Weights of a small GPT-style language model, trained from scratch on English Wikipedia: 9 layers, RMSNorm before each block.
Each number is 128 + 32 x the weight over the matrix's rms, rounded and kept within 0 to 255. Layers, rows and columns count from 0. Numbers have three digits each.

# layer 6 MLP up, 768x512, rms 0.121, rows 1-19, columns 256-511
132150114120123176090140077128104140148133140080203096130092106167149135157147135083106183127143116172187145115098152133161123120120133157142118124160117094115087059128114187088123099146115143093086173127074141114166121136067149161136115126138071126165152106191181158113164186107113121130096115137149130097139087089172114083109151115108128144114131090140112131140163146122154172168115113116138129109123140122150103166120096108091167099109198138130149118116172066090099135178100130142141130090123145129180101111133136153121138094117157110092195118171076153107138105140079122106192158144044153158126096163116144108198162063070075142112112108110146137183134129131147129153101134138104151136120149111181079116104139200129149124089188081129147083141109101159178081054123156
129108143160093145148186103146112129082087107141105100135117106132163123114125149138203148146113158094107169138147113135119108109130157130094162092127122078085098141108073060144140094135074187146148115114100113103094167139117090097171111108142087100143078073122149139132103125130078155133128136124111148127129135170123143110143131179114124164108178109145149129134131089112093151141105179154134100101140151115146153142146159118151147139132057119083149139169120141152141147084120133089132109155148131122219127143090126116102151107155134118135147142135182112119118122156158155138121164119130119142139146047097139156123148123172111179160154111139146128144127154110137120117121179156124131140085059151161127121143103089129179125152128119165138085140104164108103079121152143
092083143126187180120131094090187126181122189133153188199087066120187113112155164125124125135144197141071133106123155087101164180144084121127057154098118108114162149086204126156102142120140126093064117128116141106153109134096117128137149144144156118149175174109108119114164105172141124126107145159126081101130120191123105172148083104154158099104150132147114127142148147087108092115125084104190204135099116163050114131172141113136128087180073119099069147099167114101090146142101121133078138110127144165142159159124126092141131130079105186140128116142101133080138126131142105133120059107130112086133139074153115165151148165173172168132122065159090097112149113089090127103185140115120168112117173168110140127123099108100122087131111157085125109110109137120126143119178125
122151132138086113135188157153092139063152082138084152110155077122109116122043176106222085072082145139110113181076117165110157058144123141113060092123157145124138179199101094166141118059162144181139109106167165119121212124143123105138118168117186126181096046104123143196178155134087049102112163080155159183078134116142091114111179099126162096147201150137111123141029166096088122184137124155125155181154142159150101150135119112202157104109139118142103131128112181109065136068067118145106172124182130113107155050139077135095124157139085131115079130114142123139123121130109099076134110148142094110128120119107074137125108163143240100156150074178151113079123121159135074086158072067149139138099237161189155172168139122091081104183144149158154119141197073079136118129101071
098129140160057119114058155139158112134129110087199119157116136154127182146130184126098116124136109121114108068123146113128141134092092139133123159162184113127079136127144168095145114162151108147147176061090147151128146143093102201141124110086160139136128179174114085159099165179129153128093105146126041160174146143099167108134146049167086107176128188141144115151134065183159131166085111166068129103089152165181076169181169238079051091153142136153105130172055117110144123099084120106099113133109144136140124076135096136126109103137100124196156137146181054139099088117110155071066104173139102091164110125156104125187148094132146109191129123177099143181140125091156120125125129096104084108154173154085119122128104157139168103142101142112123148133109159077126124125139097
119191116096070109093102107170142166181147073182100109082118162152098087141131090172139091158124105108158092123106108103089138126110094112122163194133092123152126060117136124135107131106109100110142136157110099165103080105101073172245120070071131177162120116149142147147122125086131139134118131128170032138091163109131163069121067096122166071116052142087062086172150166141147102092155187227108124143108141096098096090172169108141123079075131101093101109155151085132099181122080126075087082102139158069166107125125138084134101130143149103142196102101110124128158106140113114148104126102103086140134135145174124106172147141165119091117156140121060140127158183145112135156084136120160135112157097141067088103142130155150089095112147143120143096147163123161131105051140147
151171164176076106134117192124151153061162150110143114077137094083058150133154082121133143070175149127117146164120081153139117077061136149088169098124184084123073109183132063143198154159126121180074132121143112116143093098112098121129134075146085136176098094128170154133162053113148163094098100153093113155175104180150106178148046102146119102182087154151130105116047127124128112148102137113117150112164106193141147144094152082114183148165177154093122101120113131114162075109128160189064106165118132168136094150138150137152129170094102143138132104126171144150089096115144097121116146136131148139151126086145089098133106069118108141095130176185148076089111141130174156091144102119186071101083159131128155180090080165066117116165114163133104158117097083117159090112128111
151188121134136151142165175093104116138167117133054132092063187154161202092094111146141098097140146060094130164204109113147112134145162133115122097133116168131165128147122085107120129115119116102147129106167131138120135085128123182090082088115138135128117140165159133120161160177064074085100092145157109201157155132172166064105186151097124152084113128078179097126155094127104134132143135124114107121102115152184140158034152104118098114092071117123154143166176069149189129195141081136063095172113104142162131072159181093137193162120143166102151151095140162075141132171113087138144131083139124145128076113119128122168143112110083098164148120082179118076134125135104174157071092123173125171140119138103128077122120124174130142110188213130105144134088175174114083067107116
052144106099194112090113141076071093128152106122108123128130142095101123112123127110030142114120172111134128095171153109128128108168120150117144208129100058187146146143162155183129157113135123149159142145154065143110130149145134159136109039175118171111134118105159130102132095089118126125115158127178102131103153107172134131053158153175177106130156110127131119139178195070100105146078148109155139122094116138191163049166148150150132167118070075096066049205144124128189110151104123117121149143133154078108124098048170134177160073092136140147134099105143079118119132151125123169110144133125152155128140123115090117137160153137064103149112107128119153104066183133109126134170100122117146112115138109123093104085081119143129175146091127139148128132102064128214110161095052
072159130136108171124166095137103122108092108134138106158116105066108108065089160170114159147176138119064142082142177129112083091210125090123112136109082158110142137168099121182096090110208154147146128137069116130038104118077077073120104091107133164168140126064117151168140131185112144120137151152119084097156083124063141124123114167121109100189090139175145197135159087148117182099209108149115153126122127057114082155106130162102160114105154130137162104151117108133139097103186150167160125106073038139144119120113141157136101149108085122105135146136089076098055185180121119140118147135150132153128108103074072106070105222147166090157133114137110090075115136119119134212126163118062156137121105047172209126128106148127173114101113175141156122137129140122141088150166096
103113128147157092177110143135143098073125173118142124113122176097146096100136128133117103092114101154150159149161113078089116136121140116064167110092136133104107148138092156133168097155174127181181170172109167154162133097140142143122157113105185112095126121146052126084125081138086162107130124164188123132095041081144166132101171176131101158159109125069136136142116089080109188139182150131153152129095119126203136077146170120095090144121159108164186113155119072097065123120177187112141129124081131091157073186136110149198139087140115153087122147126216110136149162165117112173172137106166155110130099118143102138120143095151152131124157175134155094157181110087155064082156098129150141150093093104157057145136178097135097116116147116118080096078141110097149148127157054
145097152110124146140154087155152120102127123090118124087128128110115118149118092131178122142112154153109125138147138147130098152174158130088126081112129153124136116138153129152108120099105131076086149116164163092160123141170155079116094123167117117113141166125159135154133094092086139161185179111133145063066147125106092126116147133137131116146087159125134151136097164132104106094103154148139107101130122078138157140163123105148161147103089103133078136112103126132130138109111136049054143125125129096062203141167131121111121154167122096118118179124125106124082115139164122103061134162144199075106167147120117105167079111195153120114145090112169155119185168120131154124103152143074113086144114118163117135156103127168120115087138195073096106130108100128138086150143119
154091110086093127114149112141098089139084130152136126150151148096152125107195105094116154140120116148134119156204099166132099118136121140112106159141158172117141139103170163122158146134134152164090145144112107151133111117102165131126099138110134095155093112162104144125102080143112077167168118137172127154142111099161115060064149122143137042160125155133119177089126105076150108143116137140128100078120113138130133122083089132107139129125130120154108116062182151105127153140136126129172111114048152124123109161114135136062136174115165138101103132131145139118148129074108118088111141134102089193157160113093129132147101112153114077136201104179139127136105092163108105231129131179096119123151075085070163131080084155162065072124110141137070101190132138108105122115174118
091018155149133146139142122132127095130173104094176099126152103182142117071187147132190140075116145075137140084106222089072140145112119117182179120034132099151137109111111135102185062087125124103112112196112195097119104188107134084148165108106206101169133141142119097072202092105166126158125068139143096175129130096037146156090105201073153098170142150136136143137154141119166139127137208148125164132174113167108166116163097133174151138086107146110106093147090208144040101116112108161081132168131154154100145147173133083084156120077175161129155111161133119086132126118093165115089072133178115123133113108146114083158143118096148149170175145144035162128098137137116064124137106141131109171030125146128137122149190108130111128140096143123187144157128094111095112153176131
148136029148157077124128124217149097155125055093142169167139153117103112122070102127133120160128104076174124164087115186127093165119165138114122128127106108102198061158118163147115145156127147086128124079129078133126154151097108099120053082160196122148165104082134122123115115118152123113155137049130158127134111153115060141194140118109132151165146117085079163155108163100169130154190127146151151146140112115097138117100111112191100141143094116112152140161105116103087169120116094111081124112124180160103114098108115136080149146103142142151139089117081133162130112137119192129115104146092184120147132065126146146148099197099140173149115152091177181154147158121207096181122175133105151167156143092076134133086144138125139101129102146132169085148145164131115129116135107
110084120142145080086149159157176100197164213196135105089166130128123110157149148141128141083126083074090133129105147172154086115107072120158144090162110134182109181116176147131167107151062075078117160122143169065158153142092097149156149149113083168161172156091104092129151139155048107152130163108126115093065107140107137128143063115171171173130151146164145103071159128103098068097146129069147146121131129132134125102103113140138139190130081156115150118115149180124144190154132101053102125137164152086084171138135139149107072111140185078133169076127150113165093128079087094155138073051180139116085105178055140140136174084106120123166160126114143100104090128109121081088114120154119074161123155140120121135077094135156103101120127136105129139155110127188139123144123149
094095131124045113178142137118107128069148148154140077083142115162128149150087154158157152087101085138099098143150110113109204191111095126167191110133126098118144159056175119144099107100038053227136128130088122078108135098073157096079112147133090128131105118079135147130096120100131113171145102144172175160170112142106108173101121141087085121141135119141131122119109138141158130138109124184154090131134115102121062111083114172133094092159139066143126138151154151128111146114110146111095135110124082084112124041105164145142121126080186132145072140124167126153072141088121068086150115122123146142152078161190114168203088097123145100070132122103113143110103119141141141146165089113149204135125068169163146174130150140156109162145124113135108130131107147106057111135187183
140070106153165216155120128100153203110129189189126126153156085127143118132203193127115086091085017129165127043132072081120084082090144099081156099185090168129112143083178161173122103122184178144113131112128127134209101147118035192162100106074098164106169098118100167068098173144120120144097148119078136130163122081183144101136197160093187211067217121167110091187136143175099103122113170110085096164137157133158139068144106170116138135156121138154103088217095162121163179141160120126165124129155139157131087141134101113137102133136109127135151112091155113109102142134119180125160125083178213077091132106115166169208153065178128181114110121156100165155077139160112147111095075154127199151125136140109126146092141127133132087103171080153128152117138168116119115125204161
105091111166096054164126100150137139091084144095156172157155238136166139132185157052128096151034143102222097104151114153179159078140141144189123119134125150100169210148134149148105093072144169129146162041159118137086147068149152180129126085122135089149156095115161158118129168141145126127136087135190119140139084064163120150093127171179131118110092123080146150110161124126095154121129144154127082167108096065166123092082157117129159066154144139133120133136124079131123172111120168087065114113081155071139132107103115110110117146146159073210144158159119141164055145111137184112151162179142141135108064144106116115097143134105162104152092159124140130145122072052157105127184133083122100140190179132101114154087144176144200093107181151149107127098106125133118141196078191
# layer 6 MLP down (transposed), 768x512, rms 0.0913, rows 1-18, columns 256-511
149134135162145099157141107064101114141075096153119134118116148167131124117124090130017195189112168118123159092135169135158091164080161164145145125133078141127101138104181191064163105161117139087160129125109086095126135070155130108126107130096114101213113107150161109032106119101159116165152100182095142140101154111102143117141164087156150163124167137137208143160067139061040190126146129152113100161089111078143130158097054154119100149113122124161129116100093121154126122127100150131130126100153119144159133139112176178157170103138145109163138079178112152128115135114203144125127126115131126158136082130159070098149112095098124089152119093123116129090142182154137095072183143164108146125070117130174073080027079099123132134109127100103113130132065167160140128110154105
158111183102131123128095135097115162082111142091124103137089163105101164169130108172255025114116183164122204166148134117105125143102093095118164100115140160118153158126156103080085158157158116154074144104076157159139100085172142137094128136084097146178129147077110152134152115125143096119063169076099117119113157137151132138100080101111129125162139133083197114131110168123131133174115118146135160135136140081121196122122131148126130151094106126067173116109115110127149101131131156159068101155097112138094129169117115085097118112106149125158106151121121136162101071120129146105127147121118146150183115119146117140107099181134144142124131161198124173160130170135076150184113059176124093140104125088108068090169088079125128171115158121133145102109103112131122130114099118
099114136107065128096138143086103097174117152123210148124139144129091075114142114128129095111170124077157078138114144128183124105120128082177117181138146135075115198098093127090131127168135092132125128164082063144161192083135097096207153153159090163170112143141114095142126064169096177097150139130146089123145171079121113109153154104128109116047144141091153138091203190107176098098119120052103164093073095129098115174108167129187148135164078149080144116107137148096137109061131124123184147126128109144117159180110162085108104140126136172154112166164141145098134113148109070155112115116107093123121115118170117115134139120101106125162111094149120136140123162134075072146136126165085103151070174123136168155177135180126120127104095140155110121136139108147140174138119195
153133147170105127100106189109123107132136125175143101060176128148086129125144151081149137132081114162055120140094132111138107139153162100098142140165102076138149172120168104167163067126137133183136179118110104099127102154157073120138099053098194183158121168130153112163173052107140099165120144139163140105149153129086176035131105118152101088094093123095158118110084150117089114108099141125191124109148112167126090120140147158096165119092126091133085147076133135150120130198056101114072135069089165174112097166142104057106147166195062151125143106096141148160140116134110141126137124163109132140125109127130165108165129137123106101106127139166181059153121139128120138099085102123176187116100047105155164155144147170123084095161131116122173083065191099124157153182125045
107161092104132181131145154106126144140150166092117136139183160158112087149082114106111141139101100113089150146167127120089100078152093117094154125121074124137131157114108103081161138134140090132158139149112175091123126116180083125127132146125126124106135133094101102120126102157093113143147148113138132141156094144124146123097132121069151107100064090040112085090123114094101180162128107093133171150147107130085122100107111158145119102181108157100156141090127088179108107114087156136175132155149171118111166094127117104117102131153144130080157159080129111103114101092161195127142121110090058100094116106110103134155132161123183133076074088082037183082114146106152172114093105145079156159137123110183133129111118084125131120155120098092106111074118147102110112155093134
094123171129145167142133117140107156149119093139149149147142172169087119122140135137163092171178101255123139126134184160103104121144140157146165173087124170154145114122121094096165119106104147110171123169098098103093153172091134101105078106173118130085159110160094107116124128131132127160139170138117129133124143127184111108160115132172172092152082119130068154147122135144122111135097145169109123168119131144144074089119167102159124181111141092112092128133178154115151178087112102141139107143120121152170130108098118146161141056126124105107139184135130157094146221074161121186158159166126156137139123175102148108104165160153142111123142135102072119143116159132150100097050137169158092094078084157104096157136166097082144166145116142154107098095126159137102115115158186
114148088174110125174121102093100181144146103127141141152168118154066104139140216135143152115163148162102160100174125138101088144142108131102172097094099053087100078156098119127136108122160107133086107162135127103118105114118124115157087163119181127150160144120081095100121127165147128202137160154128169127227114106124202130138148117145146162159115167161155165088153141085158089124039186102077170162117132123140093114084188080101108125127058121116129120126148152067124138113128147099119150149112111134152159114092135109166100119083149130080085184139123159099101163135106186129111096074098126143089159102101128105119155102094151108106091190090134061133146120059106115145185116130106120151069101115131129159130121063130211120127177135131114162133118107156188101148166105
087122157160121133124170125093107184160135126141167152223186169059125126102095152206042182225067144155075104131112149156139116138122133170092176118160087159126103154111198083062091150110116149119111156090111118106092180112076156110123144163111158099121129100136171143069042139135077125060106126110098067139127120111109099165082139063131139144139150132149142087155147200156113115073119132162101097133139183141090160114114116072136075096164165128114130137167090156115076117153100219122148099162123144110176115169147100134155150076100129092101149096083089063123101132133106070144119144198132102064149114052097147121126123096189162132157135160096122125111100154131125165172115180157132124160152135110136163159153169146119076142189107186120098118084083139190126131146156140
189159124120061104178240114142192114134147114156117110128180066122116138179137115153140165131086148071160127199166132128137144100149088183148109110144123141142109097134141144106101094121159093115128135094155131144168146149132105123121142136134190138128129134087152095099145096165152148115141098153038084140208185125141091088137130151161091147114173112133189153125140197160127211141157126151107116120155149181142130109191127121173131167140097110134137125109135158133124121160151111188173146133117127105106144137055134094077145169160103149065150148158134095125108119150100104089112170086166102151130081135112180129102125107183143107145137111110121138131144121099140133144167053143122106153149159178152135139143141130192039141137228119157171136096060088173121174155197126
145173114168162077123142208166110102125087082157117183099127136137132092157166162048179109063133105154119121103125110112114084106165120111132184138172114147134099121113136120164110111127125139101168090102187138091158099123114102109155087107090152138084141052078175211083117161159046140108152111179134137141097125162150091096175124129106132107066130108130128191086115133148091159140114140130146149115172151142101094133138089101130161129114081125179136125139055108145068094192077101087175181114185137122138200130130142139123131183105156106093175148110177124162143095089095159197137114152182107135125148165102120109048093124176207118090124081077143162138135130167148134135160136108103149150124102146163057135125135111187128170073149129115142141090148150167102151148130097
157152102119130151112105128107122134115100164110171112145176111149132131037143115091091030158164131087115114153117146113115131120074130137071131154148137136167145107104123118084181170143093099155163125126135135130109148063105081112126156118177222115063126105126129132129097135098141141115120105120099124071153148114123120125115125149122136119136097155134151133119124073140074107215108082131138124113140156143136075117090079126155170158166139161097144129185127133123098074166147141179124091128114100117111133152143222092125117126121162101120133114120204196136158102167127144108115106157180133147125098070158165122124136106255140147156144160129140139161180126128122133113106167131105115119000083144161153119133159160129082101103067131150136093043109169058086165103089121
115174073154121116124095123137148119143180075105148064077127157109122147115101118123238176104106144114158169140134181164152095176096150155145132077117106092095148120136114080144148129141034103115174137138113054137133121070110146120131169059154084108123113097109059169114117135151110114131108099143096138131102105104095135125149129168170154195142106128134180151127155136147144127143052177102110135114137127131115110095170104098169070143128098124112172089104136120128109138079159132105172151143118176190104140141190121094127091176106091108144094124191129130129099127115146117124136140157079087102183149124137138121134179133184122092145137144093121107115182139190094105167119142140083131081142126170044161147075122147178150152123116149132180027139107097114170145130083121
104127068105106029137094090146148137143146071174090139111157099153126137144169145146193112126146141122164105168141157110162146123132156151151120176110125108130126160114132149111118080146129129132138164149094131086144143138120118092117170094155078142151174210103088149159127149186120113106144116128112110123118181165145159138093128146115164135122113157080131119071158094095151107103081170098188162079097140135106119172082171149120129149165177142095161117188147132201120169139170093106092100147135124102166127072151134102083161145115158083132110099150112109157165115115145133091134109114094148150139111121140124159134144086139087093112167156111129077047102171101095101104161147149136107088111178088101112159119135179137123100117128133158083149138079167110165131132094181
125148163188124059100098154136123163164143125104132179107143165138130096110139084135108165149129139076148075088144070156180168123125126162176133138132065114119057121110183159090161089141144175115144169196111142115078100137161198120082132133085185140077150144083137177099098103131128141197152118074096155200095183203150103087159164104139168135104087185161208106145072170129121155079223195066156150129104142092140127140141123189170155132134167109124134096127128143083140129079147120102062188118168067155182137104086149152147164138141179128176158111119164122120111160065098153120132119146078179098149084151145139129063068129087158134178146142209069170149084141169118109171182083118168145117149138084123197044190071117152101177169105179176116139095121077177109136122175153
122081141154152129079121118137114153113098126141129140063149135123157087104139065107111140159133145133140106157106092106127095176188136146109096099077118088103143097118134127140131162125103142115118108134088108135128154116094128091118077149153138106097166114159116166104140164169153200090109171099165122125119179106109137118134129081148122107127163100107100048137083094114108118175090121189151157195102107155203054130104124144111127144121076134138133093118176141092161126144130105110139067168111128139101085135104132145147137150138152129154141153154143145129125106148109089121091079165081106129170123120161125149114151149161089121114101171103139096090082131125138152107120142147085175111129087181107086076124155107092158095097089085142166120136168120114149169086159049
102107177105106119089101113120107111132154115206190075143110138101123112130156120153088156084093137120144057110108116163062116138127133167141152079091136091127087201104130148153118112162083155120149113136132107127145104086153136143138161114136115160178123138084047094098226142044050101149093176173125129125124138101085146115112106129120159174139050146168186104170151146113141164118129156086124095113122126149125088109129166114130157114131125138126140153110159115137120125155102138078114148140099152096099160112121123106093130101156175137125182142116208112140058142080125113115164142102132117149177126225142142119152139125170128105155184122094146158074052128143071097109076130186153103150124105123130089174093176126167131088117097147141152100137142082104162158181177141
166166151151091135120136116080068101192133117092150210136156199162137083106142130149159122152182124093117089078106067164116078121111111159180124154136124208158156150107091182157135093102085144150160123049145162081120143054165121141143143173094106076071087103130101086177169156174151190134173107081178129167120065158169134119113118131122066133131103114117097147171159108186144114147123095107104109131154165123115157138142135116134164087138128155106119125116138121163102108189103186159139132132134154141121066144157142132134070141084097078141150170091129088163125154109132115083146143122077182161125151153149170125134135122096125133118131107165088122155116118093092105080128086125136104119114118137146131196144141104084115136186060147077110107148107153099145113091076127
107137162137137081114092153169158140130119142132165168138134028129186141104116098103075009086104127101135114102141160093131067081144049183113114151158088120167116101111119093090169140146163090150170133157167104135161136133117131090149152148155163132109197131127085110094125152148224127194176153066144193067132097143143148121112144166107138149128135150112140185179154087083137061152090120096135059093162135082119092150195115132119120116131107131163079143137121129179132124128186116142121074141110141158149095151163181107115117084088116183177075112137133143121189128107137206079143123124130206137171116130124160118149150104143075141125174162134110154137095108143075161159106073078121133153149105135169139089154128158119082131136129106115171146171086172120170064132123138
# layer 6 MLP gate, 768x512, rms 0.111, rows 2-19, columns 256-511
105110092170119100153179147095152201096102193107075100112107168107134146103126129121220129089109129124149125125160110147056117089133114098142057101112133105144149127122152136173079167105162139107121180151098166141165070120114129121176137164127137126121152121100115071113119099125091072111091159067110116088121100155111180155142114131127145156105094088146093131119118085135141086170135115099140120083102180142082150154146152130131065068105138105107119166143120086134109088089138138102154103174131078166158113152182114099127153074200132147126141119096108137114154104114180142093189077139135098056141115082149129122139118113106135109100091120157140167103171131161122091161138111087143143186129145138176129179200112128158161169135164136123116158115140148164132115129104138
121114195110214094151094133088105147159086118101123127082128135185083077054096148111096169140166127117121156139147191114121095157157087106108125165112132139140101160152125120098126148087142107102175129121153068158139063068151085100127048146145083078114157163131141090152083152136095167153093099104119078163128130147127137096150132187067088125125133169104126136191152091079132085123162101142086188150161174199215144130143126115152146113170135115151149138165136149139134138137088104121118115088100146104126086152146074105129113126139134136091122173214088192147161111076130071138090066160087155158149105149141145119111133115126162154137087162118081094066172120109182121145091124105197148117131058104161099097131174116106153160159136134100056113184129130142155148080142097
130113119097118091147153125140128070212103134100195206199131191109158205082093126090099097167131065121106158125155153153154139124178128109135135093138158080117164155079136148133144124096089163204114137129185151119131174112127185092093099108106135155152157170112130141133080141155121142099176149144124072095102124090149080128145176167149160141142127160134170092183131119081126194090056103134071106144043095083117113127149116071140148130110128144135087167168097084119167082181122121094180179191153138130104144115151114172102128073093108119142103159117117152131102157096119097125118101097157106112159197136147107170167111124137099157156135148119159170158087131122075168084135131151146094152093149132165132149134080140158114113066074137070083114079162123177154088129062118
109160132123133135098068140112154083113111141094103172122136086154014144147117143098120164098155132093027083176137153126086141146136108134110105074094157120143073115128125157058088104135138146188080121131097155104138193087084128106097147093099086093172119101119115062201155229168109172114128162104169089164111109174128096126108108054111156129119123164063200103113102162055118174148117060163098143169073090184087095105130137141152065108154107089084119100122154111068164120115105138110117144127149128140070185132141092110093120105100078138102117164104120133127099145097138138105158131141113124124107155143126075108086127133094195150149090074112133133106145180076164133097150136122135085148210149163156146124158125137120066091103148091063093143079113104081073075132092111
165106123131106131126157104124155148135161088161110145061069098186086132129160160117097110109134141179156075046222127165084122172102072138183118173108096135108106086076160046151117098109150152110137124126113123102110173119171114145157140108176109089128113186109108158097136153078071153099176106108167102052134209154158129120163101100169144076169125141158072127129091109152210074057110119102121043142112154116105135121122110077178140122118150091053100124156125093091097107092115103134066158183141170145110152121129055114156186084112098126085157118105112183114107208132172160112160127081131143184154164159108165098140143162198176080052114086110144085122129201157159158182109091146137163145139081142126138161161150108147120140056164120137089115136170124187091092130172185
156141147114084128110081109170085231134194090154075166087076140093135137105173121084107128111125112086105080084201145113167122160116142105157131211177092145113132122185051094104158136155114178096134157144144107141175173134157183135175105075082097161163178133087083132131192097142149097087141085082152078132105171119106108135132101096160070147129129163119100096125114115150145086102113140123059089172122101116143140157124149108142133092131190122111131102149141093076087116171098150068126166071077185168148135124100143078079087183159182135087172091075112138186127055117126171141060195126171090139132086147139085072161111113129107150131111114149121149150125081088104127158169150119112114172100155070133133161153085124179141118100065108112105099082119139098116179081036091
166154118118192180152139119094133111108127154180112158171168113101127106151121113098092118147118111160155111094157174145050110122174124114107164113174135152109192166126135118207165096132172073167073120144098113160164136103104137168130157149104066125140046096198200153142129119115125101149142169151112149141075139121152080125111143059130081204103113152143077169148133083127091149093127119095176096144112152121087079151194098115166180092193141103065131132109095102102086136082101106166143125143154140130173112148095104169173165144067106115098155151091122114110104150092129123151126133154110080093115163143127133069057159122077152109149118152139116128107141120109130105097166143178154085122091181171119142154087154112139151148159104119146148162156163126106116133103146101
107203169086085169094085154138169146145134167139172140160136103150179105098158140103131158135130135166121049134146114130073098074083122160116086172100110103094124110109121076122096118114110138074101101098157094089131139140128145177148129131099143148192134149127101193183157121117125155168135137110155148135082190085119146114140123097092156104086117047148143144173177099095120054099096098072110117089059110121141104108114108146129139186118108101086181110119152133147128183137174185144143135130142091163122056148119182118154113166127131143097098151092160103141120136169171135152137116140119053132124122094087111149110086117135158143173145180120117123133119121134129071107155182148135195168160082110131099130103096124059154145098175105143086153093164104141096114152158159
140145160131124196168072162131080111148144130156087117123140102147128075085111160083066116108179110097159119128114167131106128061131084119140109150148184101149097129083142134120126142120134131080087131112160139103157100108234238200093048139147123155113125129194125107139085132140139163111080190102158114120109130105128088134086178108086160159080105120122107020112119130165053122113125127168103144085055146204108111084138122090148115127124054066132174147121144163098118154133093138108147141115115119156103151120090119090110061188096055157141098112154131100145174135160124141133112098121154114114155108158135133146134128082134111117122080095071150167108117093149103116107061084160106119161104082100115078113138113161118109108174147103052118117152116124111140087098108178
106133150161136117119093121123153152154169121123083134149153148146112166113118136143089124083158134175128136124126130171101128157171146054184133118136117125149138133146106132147157113129119141151129163183137146102106171082126085144120122112104169161160175218118157158194084100134181152147101098067107094138120188159178160113104109140133186114085163145144133144097108146158075087120095130147150096108097127159069108111101109088058136073133110107157139162073142096130114121063090140127131129071118148182145143086174083129102163122203157117190123114109070083126078131158099174084114158155172122117107135102098061142140134150102113116140085058096088093116110160173092131141117135111137138164099195132145071118150124086109092174167175166118125073104124118101142112118142162
153088114156140110109109115134114151149086143118169110095143102103124163180132083150173147087140144157052137091179101120146160089185058146112130077134142082192155125066093122156105136108155092148159089130089159097169127128102179132133062146130130165155155112237140151127181123109190189150166151176130084174165209121109098149127114095144151146092106097130133134128121154220086126148140125170167081148116129145149158145094167077160144172079133152178076150139102130103136149194158105171110124093134076144092150099115130136097167163163097100083156111140125195145177121177145148140097117150136120136163113122112174111095102105155106116175092138110124099146103118107142114098162146128192140096096135132114124149118107103137129126147126141105163136123157105162106128126126114
092131089128082091104171089089098100088118155043196104112129138151129125125165132159168193118100206142132116179157136134110138147102164145113141156108114156140118155125127068131137155128132160158167123113076096111118081140126119108142117071168176145150143073139104100164131093131102186139172163114097106127114057093130113131152095126117057145149176140121126163125092190133126144113145199106127110085149171129141122166074114145084106134161153141102118158081103123189123146233132171103147070158119096088119166127154136116093163144162128106153126105130165111061135152172148113163150128149118097142082196147080118048097082075128121123174124045127109169091122134054116117157124141104138148102130121179136090160149142133147106139075124137158099161156140091132111173061166062
141131075178107152177091131124073107156144174109073126093171143139129148084130080134157174144155148091109121191182173062070082158134179130114168205134117208134126086109078111122109103081081105094113175109078174141082083143159134122103089170189173112080085084115056137054126098078148071151080133119126123120197107174185097136142121170144127154182171058085179128142068142110096176119191154078066145135092145087099123178152115121159114096078127114122143090137119201160133064097140127114137142146150116192159133114143163158130206105131116106167159156029175100109132081109091128153133135134121131102164208067177112061119173095143138125071171126129069147155107101126118101167114110132128074107146182129054160120070191103102128153159082183164125137134130160162171130114147158
115116083113132128106143118100128146128171095120078081138159157116134116159115214161112085127157144112147147193126084137174114060115112164116114155141128092144101132139162098138114134157107177155110126133151096094146173114105136130125170157149120108118145122145095106113122132132083126135084146056075175113153211163094152149222156065076132136140105154148120128157106199096098134105108124123067126134128101230096116188131142145074095111150074101143139118078109131157123126160164120146166080147170124180178128148113130151123110146107094087091147087096105122138145072189134126133130118098127128128101190069150063073159120071105210155129119099093145150069110116105129059091134144123156125138117047157131132134167085089199141124087098156154094143109143184126113092113178149
125102122118164116160141115121153173143138100123043163089089125166153149170132057103176164184098153131158053112198142153133139143127100101139145163181155164141191131180137134169176069140130086125139150150079101053114089106130152123125096164098148134156105151164116039111151155076086094130138102146097121167143122090124086096132168184069133149040096135141139142134121147115110153125120089128107101129127153122136151180114186125139156104136193111141114088139135168154090112180153162160099145164100175121111185118129153114105188123110167085148158111111143143160166117168073125132150167107160118184117172130113157115138124109137088134140152229104150159072159157198096095112076089157115082136095156167141091115183087118159158147162137126086138100192126071111148122091069124
082073152096158087070135127125117106145126155124086131218150132103127192088161165109079128101107138104104160122141116090062106192175121038149085205104101134166188033110145126121102144091099113173171126183112166127130107130088066188093137119114171144067084102096128096123143065146164094047106154104084151152199156074144068118037164132138111095081118129133167108190104182118086087168164086124143163094143111148125167134119096080116127105164156168150144082165116107077079167150131101120185072127151086110146126139154113081054029139169110139139098155154217149146091108146180140125136118072115153161162137159103165136112188158148109115073111151106132117095114055110120146133118085170133131195103090137059138116188147060126078154134150164103151201125112201078103124104177145
086183135112152070111071087049073134129130155120140125171140141141166132148082120095180176070195137143119159159124145108112087102123097175158096099161183135150172174051082147172131105153122149084056089106083118130121139088195099099193119148134090150119105121096131116185121066156097174143166151168153103139102027153128072158132118100173110149108103136107117087144126103091106138137167104131055129093127103107153154145127113132039137073072174116114109131107170094107101114127113116172102126092083140165104144126142128066109159139067127206153149138110107139134140125137085090149128144073116127133132075118159088127117140145081093140089131129113146184103155118161140144121151147151164146144103178108133144215121156091170125093147126131056126163131143119134142145064152102
144158186104151147137188129139123194142156151105126132146168163125168101178149179105073120099140079105115149084153132165135111097155133221099118108165138088174169125089161140064126158110099161138134077113179119068111163115168140144107145107107117083148130164113111140168124064168134078125144108144191179117163137141113167157158075137119156136125127100103117123139170072127094134122126135157132119115121091136101162128200116134124123141086093116150114098209102133155188121057131125112130166168157136145161085102128154118122087159155127133080094096134141180120098106135153174146178129116183127093132177161074106132112143137154145088118098146110152156125159119171078136138107157169109119110159059152104184138096105114095150161152116135134069103139172122123155105123112075